{"n_layer": 18, "d_model": 160, "n_head": 5, "n_kv_head": 5, "head_dim": 32, "d_mlp": 640, "vocab_size": 2048, "activation": "gelu", "norm": "layernorm", "norm_place": "pre", "norm_eps": 1e-05, "positions": "learned", "qk_norm": false, "attn_scale": 0.177, "bias": "qkv", "tie_embeddings": true, "parallel_block": false, "init": "normal", "init_std_qkv": 0.0465, "init_std_o": 0.0577, "init_std_up": 0.0665, "init_std_down": 0.0665, "optimizer": "soap_variant", "lr": 0.00625, "weight_decay": 0.0, "lr_head": 0.00465, "grad_clip": 2.0, "warmup_steps": 200, "schedule": "wsd", "decay_fraction": 1.0, "decay_shape": "linear", "final_lr_fraction": 0.0, "batch_tokens": [16384, 32768, 65536], "seq_len": 1024, "doc_mask": true, "train_tokens": 155600000, "steps": 4590, "dataset": "wikipedia_en"}
Each number is 128 + 24 x the weight over its row's rms, rounded and kept within 0 to 255. Layers, rows and columns count from 0. Numbers have three digits each. The size before them is the row's rms in percent of the matrix's.

# layer 15 attention output, 160x160, rms 0.0579, rows 123-157, columns 80-159
106:141147134143118138081155120112112165115159120139125156175170152116119105165083116139159175128171128120163135086160162107129122130128081152118146147156129123126150118129097125130117126095115142138132126103104126098081150120111145139133165154
093:164128137124132137158102157086103131141128122113138163122212125122095176114082123138130134144157146109136142159091144100143135128101169165106134107135135092094132141106144109133118095128140092158105110129133098128150096131120144103130123112
112:104129102120108166112105147147086070105082133101150157114103143107132127109147145123149138115110085119105139096174100130118160120097125100125149087102121108138154139129123119114142153168118151101107121116124142152161150139175081162124162172
105:102114096115166085175140147155069145141115112120135113136115115100101129135162119096103127124135175162132107099107105148153153174101147149089121103101106151111121106116147133169157106157132134091151124144124151141143170143125156166119130116
106:123143095134099130079148089077138172155161153147110115120136128057161162149099135137135103114130130087124173143155084121089100105126111092123121126149132101152124136142149125163119095160157141081137120153101124141111135143098084131152121131
107:148126114090150099134140157175113135130179103081154136131126143106115163128137141141078116106163131108109115149119131090130157098183131104120135113176135122119109105132142177105098123075109105114131139085121142096073092157075139157139119133
090:146132088093099132083093131086110137088107109159152087105097071111151132121104139115134139144112117116112104111141102147147113108114144144136131173176185139124128121126132125152150150136152144126141150116117105134124145140136120147105146117
100:104166183137187102135114113125103146119162151097120137147168154163114063131157149087129105147081130138073126138114150106114144150124116175137134116117106126165118149133098147130110105165105141122099165129127127122177142133161146104143103110
102:123081116131114103145098175146166136178151080116120177121137130134106105123161113108100131111153109134082128132136108150147083121134120160132089110141148134139112120155166153136158123120175158139170121119108131118102118118122103098123144118
097:129108101102103107145117121179112168135151148189127106137115093088115114107095139154106132098129122117130154110172197120094123125108151100125085089115130133111109119176126123142121138109078126084116124137106112135177122148136074132129100097
111:096140125138122096119081151138099098119138143043126136105093121197096131090119109112111082113144101132168121139102111148123119151140123167104128091155140124140093094125153136151178125146112150077105123123130148150116149161104107136124079127
097:146129095180146114085153140141163092076186117107110129108136156093126160136124160136063150131113140115165109106117170111096095130125137162120130123162160103125116130106120159097135127158087135135136099121129122161137115131142148133133113098
092:138130070153131158101154104117149113144157105128155124112120144102124107149128119117104098115101147116170102145183173110133126138169107146076121108179146084135181115119124140127102092126108121152139170117111074115119143140140115162120143101
099:120072156122112172191085142087130113158063098148098113132140165118120133125127143144143125155136116133144165141122111133117104147127133127096137090157147128135148146138150110130143107125136146168093131181103146131131153153105147145105163094
101:169114144102196132122140138133121089145084085124114106090146112143150159098115151130140146117138139107143131130153117151146159183136140102122141180157176132127104133141090112123172127190181105129138132127117158139085101178138159120144115120
096:112120119094137103110125137095135080101127146119106149146132102108104173107107181117141135192171125125143108084145133146160126094089153139142127119134130141159165116156121107153156136146120129143134098123169160127127162117142149124140117113
093:170082147124084161120130137102082111105140129142107155126098114155130123095077136146143125107091078092122126135140127140104078125147154050104127130119168120108127123103134129127122111157162094122124099138117131154117160121132124160153125135
104:152146135113186075147099121095141101115138095115089133156131124079132116098124123148118125102128137089162108141143109113149121125098147161154112118126081126109160118095088137118112103132132126202115103122107131094149094148144147167141152095
109:103153201127112135082152157141115064124186161187131137082147145117075143185164124118121114109110155144132140076172120141132116139116127105107116156122125139091105137136141111111123138093142125160150137123108088116184125119106136127117179115
088:140164112085119137129128109129146108133141093105120096178095112179106144099175168162124105106134131168117132146113127124126129179127151195171134205125138131116154133136172123126137109090136120097163096135144111157135153114132153095125114147
107:087141151088154102151123153100167165080173155138167129106134150084131133143110120138122148156103110132125147133172101102127159159149139133088105110101136173131118130154138141171161157172132159145130135107129120106188136123162110135090128129
095:141115145112128150082147115095089147095077155108124103123111106122115125120141096129119159129147044135149133108157128166161116132128141157139115127157126147089111137143120121136123152136122129110105066101144120136159087086147134098109125110
113:141124112149166148132126156129134107107139158055149102147154141144157072090153127148149136119146155116153112166111153152110162110133126086167140150116117115150145133117113135137131160110122099146165119110133105117139115144112113144149153121
099:113139131163136115058145191096170133092162107086082126086109122133110134108101082087117137142132122119088127170141175119157120124148137149123151115060169142160124141105186076117142120068145113151110153128156146106109123127173161155111129104
091:096122117112123092108156109128164144137105142116157099127166141097095108111086116154104137161117162129128104110125137108129121156142126110110155104087092137127125136151148132115179098105107124110138190092131134109086144133134079099123126098
108:084137163111133136157121122109106073107112114093073084156124140140125107100115135149089154108138144123113161106108100134128146096120159112141099118112105160111100136099112156118122086146120073150080119130109106129125121105123180105150127122
104:162108130130117158147118116127102170145099158109130127134146139145151122141135124164107112150124130159077090139099126111133144098155149071172105116103103137138206125095098123149112122121149082155132124136118116073098099080144161128126162109
101:124116118121119140124169136163099125100120170080091125139130176094090108073120114118106124135112160112079131129166119147136090163064121075130155117119138100123122116120118120148153118103136145160131148134114112134093167160103134117107114171
097:132162069183158074141096119100110111151167144080095157121132159110096139137122126157096134115162147105150157148153145111106126115123150110133138133105111139091094145153129089128142122121117149171147128133155140124117079101122084144108125158
093:156143162167113111153128122103097116145178146150097118106150141129151107126120151153128126149138120131148190097102117120094167130118100114124143108145134138063133140149099123102094201156098144151095145129139129134139090159106093169101158147
104:076104097102111148151109140125098106074139153172191122133081145117113127127139120092136179133152133122147096101107124153120172108137128085069108096097140108152113156100117155129136133127136120099083079100168142116108108116121129133095118145
094:173122132154127073141149168104171165144137151081151120129144162101126104116106148109127147159127143127109106103114134133127135127105137145169144125128156100127131166111225154185088128126121140110098128173149127168139109141100137162107177122
095:140105106104131166108100167126113126126109099140098107165109105087137142174070115136126109116146147172123132145104124100111104172123167101119139129147110144133138118152122139141110122107088109154112150164156100161152180106124088152148131119
090:096137127145125142163150115161124085108113150150169075102096145079141069122100137114124161091098147124103138139131129144149171120081113121171095136116127138118134095143113116143117155154155148114138096074114130080181144158096131128104151132
104:115092183151106114079149171122129158118126129134172117099161133099119086122118147143185103102114154101132158154181153144136122120099141160140133139153094127124113111130118140164163137143142126102105104136130131119125109168122132139182116140